Each number is 500 + 40 x the weight over its row's rms, rounded and kept within 0 to 999. Layers, rows and columns count from 0. Numbers have three digits each. The size before them is the row's rms in percent of the matrix's.

# down: layer 2 MLP down (transposed), 1280x320, rms 0.0848, rows 319-361, columns 160-319
# up: layer 2 MLP up, 1280x320, rms 0.0878, rows 320-361, columns 160-319
down319 138:527476508438495573484480470527531460511437471528475527476511505496469550490505549540539569541475526513526503525549488567495492502471451483551549569480442444597479494497535525517525435417516514482426555497481473477451444483490519517520535525541498475523510478488543518503499430460455571542460520543450479514461564494475468528484589505538433545580499441524461439445470490593533595524535551505531497476486501512486460553500490493526587494419490493517560515577530490524518500425510534
up320 092:487481481494530469391602510504408497490425491523577542398501538435503577525495496479480489501506488473421539498542524463507476510516437377530449472481550508458484478543453525468481537539508504530553516483534505540482476455510525491538501449560495484565542564464524482425547502515536502537467541499521490460460554460500479545516490496468467481518555503507545474417544468524461461471529525514452520449515500516524555518424489485466446543463460499446476549457557470505473475521448399
down320 093:491467478502540476472526471481430464487452541602518527510555518405484517470540505460479484499414484524594478474493545521466475510552477441566453518568518474473544521480458495425461434489462552469507517444582456480428469487529497587529492492533468511541484523483502470495506471495504473538452557528501477559393567497479484433491630496473493513487566553430535535477560548473419536508475492498583443455537504553529539447505551451525458497491574489523546553427493463493526458479481464
up321 101:458476565559539528475471494524556514490457499468472496514553534512439453475442467617513526504551431532507479532560454513520463501498467470541452474498513515545510506497507486511494502550505539497418547451408507498462564573511494569541492479496448484496529477449557442494510532567485586502555525482439489464495447466586452490514473500462521535519379403509607495443476502554528510540520514491528480439486464494482476477503535521464481527537593454500522495501490540480481476423471468
down321 108:512453549506439492438503500487536503431468467484567533537472403579499545461476539497548443541499513442515463582510509564509448545465537563506447454499519471478490421560462486538518498538452545468494439514514522483501482498413514484525488552460496503489460503495512473494434508545501562497496449503479524435548400495560528484483496471542537455488472445483496541533540488586527344527488460482525419523467494475514469565501458495487525493508543494508488569548512516456439530499599447
up322 094:507532477488518509462513489476518459483528492504540523492542469519484484532494448514467491523498611439429559564515522438557498421473534498551518477583468475496480528473483503528472493529534492548522541493523473500461483481520476492474500456541502484518526438392455494539507504582499452537523516499451480540541472479514444477600498547511502538504574505546580535611494448413445569550552534470474435551536511488487523464581509456519541533503524508534504545480554510495553509498509485
down322 088:556513488514591503512428573502466525453490587470533489501463460467562573503492452441483517496513505465474475446460489549504547557462532482408453417466509536486467504528474501528502499504482525532513502581493518469515383491434466535474518535536522512481517534570437588538543433445490534491453504456496514504479501560484431493485562532480563507473514450502581475529472452496502531515501425530500474515528564537488532566474552437505551499554421460532495495537480464486579518518542562
up323 081:510441549540498516518517488445484498538468529489535456438510467497455488518456518447465480483536522454533475563473458523502486500459484463514535536442509475549478545582526485473537511584540556477551527436527440476417496514508467533468469490532561479491431538459480412474506447466526466557548535481393519552543487431560460586471479424507542481525541422450482492451489540502489519485418550490473488436466518496512533501514492494454429552468465513413455448507519508503511518538586532
down323 095:505556510514460579480581455483488481486516547492521479471458470522437484477531506482479574483418552492460475553464481537488520508560484527485468513452552554486448460504503483479465527513446416502585455427532488575512575542545509560543474582517525492541463509530460516519461512481481593489571470494484567541566519535487491531549529533452497466570414492580504511529540427434455574464453456516578480549465498406471491468401436452458543521502463466504495508477494501468490539507472511
up324 112:481540558490452487475474516549534403495552514489579452463481544517532481556498473546523467537464496542479463516458489443547530444490539480492538504494547424541554458520547484483513546509504566582518469481483514528543529489491465478539568489435482526484449564520476457461483534431475462373506527469504558476590556598528494523463491440493552493480435467548564431537540532515453546470471528508467472551523468523503442506505505474484461501446456526565510559501556517439446495433519519
down324 116:522609534486558526499499479496562461513494493534493492487550591522495527551499482548467538509539450523442515424487486511513554460503470498510522558516498488485588516442514539455516491520526531515528479478457414542540450442545555411533556491520460532542460538472530438469495604545460487460432522525504507509536483601502446543474490526543483512527471509551463518513457484487515567521429457494529464413504488444507504504516461432471509564509468539540483500457512456469545540471469571
up325 097:514491502570534549475548481448497499445601472506580515502449521604459582497493518551480515545502531441452447582476448518453508500500506487485499477487451546445524535578473467513500480551521476583451520518486536594457470523520533501464529558512551455449471397534506506506529558455464484486447490544440554415444487575422482405475502597514537579484545512523491462547491495530509508535516524486508494547448571444533538493487562476535510500453520548535502530503536514610508538520540491
down325 093:447509435486535482486465494539492435511484521449410520531482528423584493507506464468497456482494462517583480457519549532572541501415461490468570571532446563494507498513525530519488479487508450446487432526492518423541528492504507498502484536464482451616528562492510489529544536543575456529556534504494485551448509412536464483471511427438524437458503587417543551519526458534481468474534448436426452568530495508446482513527458454519483504562429540419486550538558513462539479442483492
up326 091:504443478446477522502561532446510534489533512506572505511571420502476471488503533440530499492508523483489491497455423534500484491498525419517496499478586478454472519554542470518507521514503568481435499534586512413473516472521526517551500438565500520491516524484478538542554534531445522478497553445472550530475526534567518570474518511464510470554509449585455456580596512488607530441385520527626527472518461448424474424542447529496540506532448522567471529511509483520501509437502558
down326 088:493563468525518538509437457557541548532475504477474458534486586482523483565512445508558490488446526572506453464586524455529512485557501606519572502506455475544490520472500491436465479539500572483487514567426504505445456478445447440475532484531532440537500456508492500478501449460439527560541449543446524467474534433444548474422526537525455455361531497395527518478445490483463563483640471483456525500473509535585513563446560461504469464485530466500519527508518541466540420509525407
up327 108:512435489501402478541499486510528461461527494474475483459498526475495531497503534519466467539521480441535470466486431501453541515520459545487499607489478459510539550478550403456500592546447492521520565486459511524480490545499494451461501549422520551527469499507488537547459496530518462515435530511470485532577491543554536492489580514410447566482495449535481506504402495555503481436510410496504515496558478500476522438538478473540548495499553482531452521492440518554593471441526552
down327 114:499406509508453480531505430417479458494520494521543442473429482488488519472512478544485465570479508406501546515532539464454560490500482497469481572475449541518457486495516417460526511494495450462503564452484545499454531529558485540514507510365433546529403507476516512537466489566531451508519534483431541549591483487446489491561497540549426533514492471485525540508503463458462483494545497490484513540563458441536514462529443468554603491449537548492514508500511494516569511432491483
up328 092:550503528453479385521530457545473537534514491470470495484539560564543518446382506501566490489481503453492451484490521491469472495479470518404431519464434483492588532499518446524547470498423491500556558495473564451426404524472508537534552485510459601477464512485482534575462454582484610514475498497490555486510488501505580442514489557462536471483487519477510507487508522506485508406499560461504461504559532476518482511445439533402486491482494523429535499567466579499468518573517466
down328 107:482537476453518484480445465469480540491527432482540446448461457502497557524526460505539442507506477513436496519451524496552527543468424492488435507540526468540545527530529485480559465497439495539489531445492508446433392528485467615532536444583479490488457490497584538479517509573490549460458511471494543470543473530528555507481523566453504448454508522480547482492478478454480545449452606468497459492456555499512464558432449434479585550469479466471524498517514516508415417501458442
up329 102:514579526486464472468498529520541477537476496494459456525564522512486448493565511465512507572530522498587552514500460480485484508489505506577563522508434522472510459522434477548448523510522584520561472477506535416447415523506481565470529516527553533484517553447481550486448517441517520468493479493485532494537552549493520490475530539473454515494446541489496444511494519440536443483572559447506578486496459515481506489569361513495445491470525517443466513424494582477445506557573461
down329 102:488486515497475532501464561533490506542430508422450514527510501533506491557463538443481549520539488514523495517445496467473459542537509525495538467489541583470535502459454530583499535609465551540538468522520506463479530505508480505457502498510480550454503580511469530490481528536512491480443540561504496525493495518556521502503530538545482452425531462531519452525439498522513434512547480409444534531511499529432522500536451518462528496558485549496470439563505517536513480452518473
up330 082:544522473476515494422403533489447479504456541530552534508463537443515517478506485481474515510534483464543537541582534464408535503543538447515507480488458468525525534471466496503485502407603443536544493425556480508509444533551462453461476547491524490531481413509439491455474527515464470451553523391464530506563528494467436467500541548461543489570454487479500530542509476443499464427527562512463512512531497502552541478466585464453495486418462518505513444481481570481453481533513510
down330 086:439459518504511508544492499467544526498472490557488459487448467480540429502472438476484540494391493463522540422493526508506460511509492514501486498530464430517406499526510470536531492550524534520546490488444522481509512522459484528468517468529532480558493506418507491492491527473495491476570541543483481494564562542513563500469522545595428495520488441517460466536456501461496501554491522443496460474539548550497437506457440580460574509527537590521503538541463438444545517555483505
up331 097:454479491565482466441565493470606480461407501523467507525536460531463496487537481525467531476477458569506511558502548446463499490485532529464530476439579502524462445468516492448511443487461514515480513453484468466459461425543566462547450444507521506461484500478473455488505531498428533545517494458463527526548479474483529520521495493467497525474528573499518420527458463513428523544491584479526541508558535523480484570557521493494540504440477493549499566484571466507445544535460513
down331 095:571540526554433496512510456477482528496447494560470461505468507478541453540462459445579421459462522485432432445455484551443471517489434491481492513614447484526499497495487467511479486445426541489531445498476479543581464570502473506510525485628497511546545498504503497545538443516512523530500482551470496484441471404565485501509497510590466461420575483502506494561538535538476468503493539512438464465479512583500491476437473543463468482499478544475518487458512495495517487516506513
up332 080:449500479485487552482516512558552519434520519426463483521563542538539483498515491570509518509468500543495466487470405547549466518514428466507458449484514541483514533516486460480451370536453478523399498508493484537462433503529512523476527493545461558494483535512431465502467453495468525508487460520567517536544447526509537493515498525460508534427486496464548465540536609467468460492448510501480538567460525525485562497608494454476512486504486500484548493529519460569465553482555482
down332 090:435471483492529549512507492559497531512551520483511462488498588506518497520573461467468588537489567489582553496535436488497472496496473517523488449496422548499456498488461502415454447526421439504460476517519494486527416434539493484472552531472454476556459504512470494512468487497471538563580528539542552497571494471444505491513468480466511511431530495491493504463557537557587508490488510483546558586518515491577599515495510517544546517479436472502492485493532522508479464460496521
up333 080:539562486465451394476479488523455495458505523559486429493505578495500437523438601553544469482498457617455462612529533499510486512477532442536469483488531475509478472467472407523551459536529508486518467506525483509494492515507493553517509557416484487501514492528514524494511538492531468474447506508494489449493515541464478555479538501539471490426605446495503486535487463468508494471488545529520520526466509557489458494462486498537427515434425487575479499503538537475494463486481481
down333 090:458557449479544549539453510520436539449503446518469532524501518452475491533549559467491482523523486464533494568473515512556494497453447493538484483455533471495517526469556572431518589468448508491467533448542460523496529547437506523453587521461509489478484454552528506517550505483461454510493473501462510453427472549536538525492416486435396406478563504507403557532478546492494463522445550499515524506478492459557519576466464479493540464536479498470470500563470521480517489481517502
up334 099:564485535470591541484533525559454527478493532542439479467501525506610558567496500497521447487440551493416592480488538458492537506545500487453524567514499486495530478484492490492528568447514525430503482510525495426511469477521575515614542435491530476499470503437512530488489523459497455498481507447455529502450511444554482519467564497564513536503439451466489448506501523442474552487567476515521598416466492572545515431428500516502449529548451529529474486538414464516490487540453527
down334 093:477557579524459498503543474428505516536469493493522430500491431536448437511512533565499554509500446493572503520493415489546509452452501557444520532459604473508449475476490499516484449540506440492464471493437540460485493526483534527494447484447480468603410512538513548423498536511521506501468455459498563476441500504471524516522466531547539451508503567522530466559491510538528497499468490526493532542554526490432522492482522562456559512540499462480432508494568460491525506479481470
up335 126:521548453421478475453522530453462451552489470474464536534492489510507537494513468511528529536510451535467457508504493571437473527463484505539532518525499475537531404502500524505547541522482483545520475506532584533534547461461521462513499550517444469481484486470476458530572487550516488519438538528413483535551529516505514539559480492486479518481488506540461565469480432512487472498551518533457509526548443489481539481562474484497565499543460529514480523439439539525506436466547557
down335 112:488529508522563545468498553534464498526510503449564453440521448552593513522470472507520482447546524479527513428527466599535489444550487529555570510517480458473500508490456483510576503428528500493468555472473489478480480440526505557539430498485544502580456555440472384518483502524531477513532511527556478443523503457480484497506478481454535567472461560474499480504443526507492450473513454507519504468464545583491498537489530536460587488500470537477440493467530533550481477505492515
up336 075:558546489531484477510556496562445500533444493498529445520462549494498438484546466483412480496518480552522488537571476453513581499576539472444561501457451485488464513498551502486501449524417518452481530512522468458554445593474443487484542567482445509430532477439446479553535559526491505489486494497513488553546479421545482552430475557534405555522529467575495547515485486472478513459466563481542526515496468476530499487510497501468515495543612580420504514551497481472543487490468448
down336 094:513540541514483457486546456546420480457515515496513421553502490522558477573506508505478504541511520464539514548478567447508544523507444431445488551497511534506491551525503470545464455458406512529482491517564568456570453593484466599428491560444472530454482431429473486504450546547561486516514487464531478436508493525507537448538550567535442518518529500478498495452435479481505447483432532468507477515458464488442509485561556521490494568496574545418507563491452505424482468551492510
up337 102:503523496439544496504494477584533535462482512566541409504514536589508537478546535416499512511535453475533448484499509462507497472535520474545472455501503503525530453469495541466486448495489462520483480528439489486519571503512419482487471489460577525511489490505500415527530545460435488470499508482548564543483511477397541533491436526456472461537491454554566533519485507494528576492589516559411494494510461499485571521526494495505462510457459571468529488554487470441506509447457485
down337 104:519518435504486544462517459578520510361511506480520462489529444534459541517503511419554474500521489487504438444509478499492449513482483560553589483501478544518550513569491492480466519481419520478462513478487484484551530465588499445519526541508494440560519475507522459497541554396489489430514544488570526531515413518488532496534499580474459444567486537572481515472462530484508514494526539497549452442404574489544550475553480575515464570506454491517448488500521434503512450463558535
up338 098:462490540509499477535535477515499471510496517517520512494497518547516454479527507492470536569526520547475487500554444543440537508465449466522496539482463428476459511519543433515528492477455484472478500484472432492494491545465488567504466507564457459528539420469544541508517480522454582439490504544497581486532532439496433540481539539516503440482464478553507527581537442579522514514511496495495494505465444530515422437517535594422413439426552460494492527456437449528512456456420442
down338 101:502553511498492475420413492484515485505488501514471456495502567369503452517512487469404452524511484488521495577490499500480498415521550543533527480474493469431450432473486516464465518494520507475482550547530449552506541531499495492455429490469536617498510467570473539455473478530503436516463538489524579469509529488603505572510509509526479522473416581472507536566487496499506469575428562523528448579455495481608550564528474393471498518480496470440445495518549509556519435489468450
up339 124:511564440457508536544421487544510434494511476445472501436511556524541516528603542504495519543483479440548516534529443511484531489604510450514565537441455544550472539514551451534453559527494549488525503475450535461508427537446410491460602559514557498456520520468507496478506551452490559452424447463499533454552504529498472474498526496473505493459467516497534475487488523535494503518455415491471521480518432500539462448523525474529501584487515488526500585471503524489555421499465560
down339 127:472596511456573506508438539522469465510484492439500536495510500566478526541503536537485496505533498473519509515471524478493525481617490516515500593452463555522381487521532460513429461474526506501501463511426521490481447532454448461505503620486463535438516527531493463518545534511486569427515557527562562497481533472517454537530481461432477453390544547446521552476534585498459501496511521572489490463443492460485520429501472513523480609517461534560480507500514503487518382509528513
up340 092:494443509520410537446467469490422474605492487520458450474519475465525473452504492465515471517557481481521512532505591477450484500512506555540540469512484474447432538455568513478442470498527537559502507504515439445526519535482493511482519494546504470499424435392503468466476506520489461504467525555479497488494478523487517486473487552451433480560504599531466506616515484447440591535511529526554554528476492495437504523495486487442523565535536485560532547496533517484579493565560448
down340 093:508493528477524459501513459543487498512403515517553531464526447460576447482513539493443468517549496499477489573538526481498545575530535491474482442490460516496563510467450457509522489489508565507477534435505492472501513577541450486426489525476516476512489519535550490554490509496506501438527549484496507532512489583529616588544501443526457402434544444472504477443482456430528538455489477473537518488500528535507424497534502524460536469469453554458515380538463500507570441543503518
up341 088:543451462476479501484527466592483503441525495504523522514464437479586514531463457484575477527506481485566485510468560576475429516465537488551460499470524476491551506557444506509471467524509496510606451515505460463476498436487521450501540464490517534501586505560560518481499518461543547462462528504488540511580488443474499415477498482489449463487531467481446430502601539485531496541458543493536533533524499536549529387532488440488510563466447511431478502487510459427480515579607573
down341 096:537487461436495501497514494577528473469562502526481566524474438486526576522436466578519466531479477485529552489527592581532508426499579529484497546479552499486540473526455458487488505513566498469476530523484530515494478459510533486509438485506476492490468446488492494497441563525491520411506544471465516456620488492538432465474583503474539494522451405486500452463549500524568513540508534562519610508538487471522493472531471488520514545476436447423486503548479484419479530570512511
up342 085:528502506501460499505489438503478468541497489511510419501507568517488544498492546478404468536541466508527516424486432548515556475439507474551540524490513469523558418470510552440501472537511520544600537442463465425532475505487526509501492484515517537554468496540528527542492497484546500479529529485587495579494597525473502520430466393495532534550493576439483510468514575503525421443535489435511489431483429522455481471498513474484524518506422483484564452487486535497480445575547481
down342 090:426492505517475476542495435440506583471555474516462474467581447463538580488535508550456387531531496488558401457492586533441516499506500510527520542471546494422484516463448495351564554552566445516589522503538546507504592483490498542451474535501535438569410504490540514493523504533484488528521513470531504508391509477445435563475525482473576502560468460479486486499493496531489463513521520412509425408480482554531501481462500460577501537502506511510505558473476573493487596516463496
up343 083:477516480438467477471452498502540547607556452524446480432502475516472403448526536496463544454511595463481609508537536442556490539557604524548500529506549516426467520483510471431473506526513528445497485448515447542518430504481422446458465516469450486450549491510446448566475488554511526495431510425426489530494489523529609516459474541503549496511519510539506519505461541458454465454527580536520528535515492483554474457553507517490538482456485511559456513499484504448472508521495547
down343 086:499520518498531499505490440456546494521460531504503477545527525522445467485491531548482510473507518617418499471479515442512495522422554547408527548504552496529489492422505514504512521452570507446478536537515515488475529561506484562506506490476472457522462543486583516538493499452464510488483576471527444491440523436509569459492534519521551459485520483514532428446500565530464540539463473537510551586487561584502420479503468559523521504476480540512512439595488466512444523400553520
up344 113:487503459481458492510522425554572419481479513572456494508499484494492454514513517499502484455432505521471481499530472519518484552491488458468497511457550599405496466527474483493434435470505494523528493500484476479458557514388464464572427498545495573488514449539570469511489488475457521503533531556553487482431513568479473507556523457452489480505454546464480413477496513459510521427539530536511472492511528482448489484516447450506498503562428554458452505536542574471507476559539506
down344 102:483462531543552506519502535501544461566509469452538506422523439506454548461477488482502563497455450485488488474501484459482539534549533492507428519449490473446563555507514555513487552475440545519502486478477482554512490573532523569533533494491449482484483470515470488474544540527484459491462419496500546588523510453538483566444475489537545453540482454449467519473445440459466543423486502565422495461408434443522474449471574485506472557477588471493549536525522555444545515437589530
up345 083:542514453536525488514470507505532455534509494553530514511470469513510447541429485524538528506477515503491603420529542515542501499474541465579524502464470549508516532484448432529528537437525544505420498499483495523504422637504485475540555531512508531463480511523522510429529479526527482550465484514530588505503565482537526505512404570556462493520499515522429559493575529510512507557531582587513510530544493472575397540465530500478536488475498500503485499495440442552471497534417473
down345 096:522422461519519507499500544503534504474458488528444547570488521476467528531603457496479473487468524476493492542493463380462525523433516477435494444565562594469513443508541461465492484468540481560510480495583512518474548442469525513559448547470517501504473588496551419530485521452542538455565509503453436499449416506464481477533584491516575455500482566478524534452514484500451465477503480522505465589475466508502513512525518477498474459543568504545532511520512490423450488557488475
up346 128:542501482478457463497451485435547510487495503610475470544527573520535510466575502513483489513506503568534524505469496499489483474438520452452502468409523434542548517433541554479452468534462528529452621508455477492525472506523596561556435503517525517486518495483550519458523508487490440488587482424424493458441525519547452520460488476518491552501503405510490517454465479554521480479529516517503596522489568562468523478492503424484483507501483494559426459451476477458412492536543509
down346 118:493516553489453475471494514436547502575430450588500508449460547529474487510478488453555460530562463512457497462546525538451531449498479487485493479458541490491529457493552521458519500439554509492493497485463454483467511517468439523555538503525556543515530462509539522486507496465436471484473440449390508476406565505532538502508469543470474535428503441548419511509492413430481437513470464474439434487475546536491497572518487486518483470559506471516533520541490490512485469565505498
up347 103:542504452464473525516466582535523488509480504525463523489534514470557576530482533534486479516531447478525504413525480581518573489520530493549481446416481493500482530536497490531484463468485520478475506497424447431452397540477476499471495599544542442454473516447519530500457535422484505454459494421481516486524519528500502555530600512432521461396446530472436503589498518448486542430532466492531562520566487535509529461477460547464431548497487442515473473526478435533492526556579477
down347 098:467479464498509561538510514523547457497527459526453451424448540478521457456412545531546483491482535525484581474537524437523530469539542483461483528418445418623514462444460469460536539519469549501470498480582470492460492474494502504491536479487506572532475580574439495509527460578548499506478479527517546546482509566540427507505420530534520474580426525476519609538490535503534471509586531505475473477424406459507455499514511478525567512525500471518497481593424475568512400496495508
up348 088:459509465477505511461479463528462418511585502484537549440495473557525478496496498513545458538470483500503535596457516603566448506532428516509521469510536437501453522524444493498511536483545547474503501550496481542527569425447488438434511449493543505537548499441559528497475431421478580436477507508453505497384555524490555476488565500479544482470515463592508386574535469487539502503470462520564462475424526451484540507454447467505456507527506463466513528451511529438479492534514494
down348 086:467511512557541507462433482500507431490525513464597592494481473471415484507502480453440474518517483532455588598473436554492459530542445528529549459496485531425468504543508532497568483538520551431467505515499572434549471516553547506504515529508529496548458510541476433476592427487521429449433462545490481495458501463458515561530511519527491471523496572499466531529547552578528539550557465497469480484509529500438488442497492517543506475498489512531521494509519530548453449535432522
up349 100:493504491499456533508453547535521504402473492471537488559546559542539431583525529508492430474545566480500559553542486472561580524527562517532493507488521477523407509441535500458540547477454545490551514487534428518471462565517543472479521492510466465460509479450466482419460478479485518491486491461445478493501496509471518483456532519479442502467562495570503469516577549560471545545487573513568544498490536526529438545474565456481458509500517519518524512509441502491528391574421533
down349 095:436487527500399517503545516509443449460487574533549532495488396563456518543471523507501450447525481529497536533558549484440503536485497593564511495518468463511489481516499476599567451516492507510482502573474466529508542518506521445436469465494430524464534474484533462442549444437537487593513519535455396549482511495431514545501498448548493535453523544453574520569546482515507499442437525470556471488528471505434511466500541513459490526541424531472504441524528482483495423544493563
up350 123:468559448575474551533542531451519522559481463526513465490550491497492499538521449509448590523485515470501541579502519477522490464517520517446522523536402484546440471378482534547447552443397476547467493451537414563544428435449489554523448526542468487525516447537493498547469515542465457585477567484563467440537480556540550506516499508516496430519444523542513504563530491533445497485418527499501472511552470527556479532474506475494628582502537477466574520447428557538463515514542512
down350 118:509552419589525501550506518510456537513477480512464461481539543509491545550496452461474560505512494471521508567547521424488562469445469481500532466471470482514502467417454505565476548477482512528462474501519443587592427434455457460557479527508443476579494424582480508539476458475497478532458576457468458465473475473508545486519489520479503466490389448539471482541538441558465459505374480501486438462500526505513506499499477525473608491515500489478553554505490591534453523447549462
up351 102:536552483486501559480557484471496492484517479527484517561510505533491574535494473501472519546473532528512491532531536564554473503507438534465432502487517585515495422498463482476545477500522478526528524531457555532532515456436573464489457524489485481452531437475497565516498518490535434560476540457556502534540495491472482551432522499504613424547482524489514463493485399502479513433469484451501521546479473464550604496503461492468468569476496551456476560527423600503523516504534501
down351 095:503440538542510480535434475523514551454494518481519481432431544513505426520543504453501509458531498539559536528464435465557524467478602470504561531493517462473519547481479508498476464559504492517480479445529437508462455489576433528502502474472492541528493496496469431492430489543451555483466490456488503497465491544482528488582505524513523543539508490497529500551501619490478473571456420578463477463508494589441488491529595490547546462519495439505504455498527468491527489482446514
up352 097:493536539506469516494506519527520470508489452517428447462500473559441458485538555508424492450461466598515479514502420527561566540422525450562471591482561529475507481474505539432555568513451517485480557474467454502515440496523554585507392591495519521496461459561468457470485543498571497493529452488537489521498500548485479475547481476476431543528521510534543460507553500485515451514540497550479493449520457505485509501510474473542557480496466475554484454487481479523475507533463554
down352 108:572527502519447490474570453461465509488510486504441514483510489525436499449490496503481510548530473561484519592486500525623526547400492489455505594501529480496467541538473556467558602529437455469473516465489506483544464526530480566509500561469530497502470499469523517488493476470547498509437492522581452475467514478506492457566467514466464547559511494560512519420553443464461560530544433570586500470501476528470525539474520510578466517491496506570523524498530471470399506493444542
up353 086:502519481447549572466522521451501516468516427515533493504508503543480527509446531508586513476558467516522553504510550496513477521498466500528532515460561585531476550502479502478478481450491468569546488520395501591521427530488441484427512548471505506485486539512481488513570473492433464482534475501496518529509510541467517556529515488445542476537492455457551487501561477486480429489558522500440539509511448533578533483412447522526481514522500497535526538496464415443500399629507526
down353 089:471465550516597558490515513519451430546487484534469521515498483490460517518465519468524448525415503504472428498451465450478556500573479518519491526465552516513551452490487451484539486454503448537485493456490530570538470529483495469515460473611569480511517552537492546497513405518462461555524492476468509514511534474529493538531499530451428442502511505508465517571520487480523489472531492529535510564490523530527506482462540415516437460510553476512492560512458475558580426495484541
up354 089:491510523485543538546538528513551428572482476582471535558522444524500487456541506502418448486510517516479491450553515500522572444514559392546473501492512559455508532472467525575499516508500479471556526537535494513389485512459432461472550526511477474502531528514546515501497477421483517479533461509469494512527470499514521490528438521476497542439498452488531508472536487537422483497529476441469480525553543512529460606488461475547395454511495463583498454474493397454555527533578501
down354 089:459483471508585479509509452532532491504459494486488524558532483507524543516535449522479513420491554564413494455487477551481483509485463584492532504521528531514470448438527500610515493448578486482520460528521522487461537514531473465429487412511523498494524469538505519512536404524517479506497428509521512489518512457519528554488481447508507516456473552507485478475491500553573513468450454565444493508499544521477491488506564540471526537449457501571462546560418482543595484494485473
up355 094:503598474465463463540539498452446521513530440586513503523481512525539453472483568470612574488538469485468510553533463517552515480446509518499509481449555490505424493514504519559474527479458522502477570510420528505467542513485448472453436540465523535455511475528518512459468494477387471451449492498504528585451560531466560505514551515527517465537539467493451482511458452419489494495491544538437494472476514498427468457388458493517453468499439499560520503481526516445508482545469506
down355 104:476546529520475482491546428466451484511577543521498503508444522467487524544477544541574519461540475479407517542489514509532497489534496477475484557454552506530480457570516506534493472593497476498464530504457481526412525546532527495495500511442550549489509494460483471560503496499440456512428440536448535536506486510448531580534414466501514499538468466515450480519432435483461471477501527503442504453483537551526533457503496467502417503514448528564506487559471500488505488552463541
up356 083:523579505479443543521552522521531528527426502593554483507543518511524436466509454504396525538517500501445561504494554440486472491508481498494502468503455476479515493493500587510532538473418515543456488454433477562441478432510505514538514477483528504533565496407513465445444489488510541529451472450505477546495448537544438467526461478499555494565521490489445458422485564450461495502445532540479555532511502520475504420500495522478472493472457502500533460561551529513538559494472552
down356 089:480565485488526562513485475456470525553393471496485467494567524535536495489482513554492427534570511560486507521535488448464415522459450472461497466554512448483514500466476501505591464520487460537465497485465495539468487441504569492526475529524486518495493466551577526475543478507479497489465509484492519515439472515499460491503492464524559446476532452509449475477492565512464508501443487553469596502454521503520558431532488537491489505472415482480545469547461503429534620488499507
up357 103:501460528514500418498481497549487516471516459509499501494550515503450448453562544553406505581463426453528461488507553510528541509515464432475519528506519470493525520466512482460486552490466526518445584467498496476510517543505481471452464467524529471545487549472511437503525552503504520557551478415554533491543518484566504523445470465461480474516485488581448404536421535457423512441470414559486525575565410524527466433579522470498495546505527495515541570479501465424570466519514494
down357 104:470481537477514525439571441475494491598507560542533531575481481537569505452527571561448579479462438454456584515562498555444538480579531485499538453467494498549492516467479567528506517545443473500454494512463539532482434520470491504512478528380533469526476534497513498480491575508526582475520512439470504569472515503456596483534511507522467562551495564524512542478484560526478538523540450552551545461479493559545514474515481459521527543555543493511511566547530508420530488510481488
up358 086:575485431508502519521505457499521501512478533515523465415502514501531485492532473531438414457476505507428429511581499553506459528577509476486425538377471506527443534542486441519463493471461471517505516488474516463461439536454559551545507548508463535495537431566465492473562479469533517521427495550497415385451523505511506469491464446524510563478551451478558460485545522566552511522467490502533535465480489496487533531556478455536437425436453573458523517462409514500470531465465467
down358 098:629536514496502489487518471541548423451441474508560471522500466469509494511552480530479541556474564516539488489524495514540428474480561550486587483511530514487511522457497484502478565493594506502520471450432456523466482479516504496540511510475504526488529429529514466473487448526512609484505472481508512453557599483487551467478516469500483576461515469446515441520499512502476516533500433515510525527511577581444490517554498484520477585607481531566475513514482508537495546499441421
up359 096:545415529491518468515478465435460532362482480575482493535496551536443494550553518441470522505507489463521557506448518523472531563519556630533524447506473516468508514547498547587467483471510501491509542555530515539565431565505483540477540508554484473492449509450565493542451569491467488579490530526492498443462498449501446476519482512496545539545416538487502418505483497543486544441570506470441474487498420474487532492537503526461480474422422537501452447425534484541454490533476501
down359 097:444496505494506467465507477473557526521495461472409493499542513534438436515462503478517474546495482489487549504449489501539510561493572537497523517520546473476522482579486440557478517452523495479531527512523544530572497512501556443455509548539462508442505525504508538527516506490485499532525529406449458528497514546561497485499491499507448545585468541480481468490553519550567492525559451436468494504448469491478500562509572509472491491472407529519543440498412430546503488413438461
up360 078:509498528508551468493517410452507511462529476483492482530505428577569611534528542513491539469402519465460557480487467516553448523452504503464495489504510500521489541552474565508556519500585515524556439527458466594523538534453465469541554568511502480519482491505464547507458584521520490564530539433430540526499512465509510431520446423519587521478518463491429450472521550503533461438464463529533486458499402428477535495562445454551528471495465450515452495515506464599389523497535506
down360 092:494529539523510496463556422466473537399513474507515463482453477506549574475470511562519545526455524498489512494520535551563459514488529435490507444542516520609505532504462520537514541449576528558567439553461461536501531528533481497524564513539513444505460452500498489476416567551524551508541543464450527540563476485501459415554482484497538483539536457504454467457501546475557484468485487509494471467533438435502503447529457511553526509559518464522513507579472497602417500569491506
up361 151:526522434522455475481462556487429472418455549506527545514443484438380525484528430484439467533522546513466469543550426438506565512546516486483446451493515534541462554480420513502492562425502513515527481525511466491455457481533549479502531534509523485518529504524536445419458582458490482485500565457560489514457603517531542496528535446431478558533516527480475485517440495511527463497472495575498521487534525466487523518475526560487502471473531552540454524465622443501530477530517456
down361 139:558523445532501497583517520515489484546518448451546510480500489471444603508470418444503472473508498513433422494498492492469468509533495508478448465435563533489522524457442491497453506457544458528538495476504484444479538474527533450482524569567454437496486505478483562451439547455493464481544503489550446534462577487518502512514469493545468548594432478537495519503511502536519492491455459601493496484404513487510449503492545528533504470486522502507418473409527506513582503524498481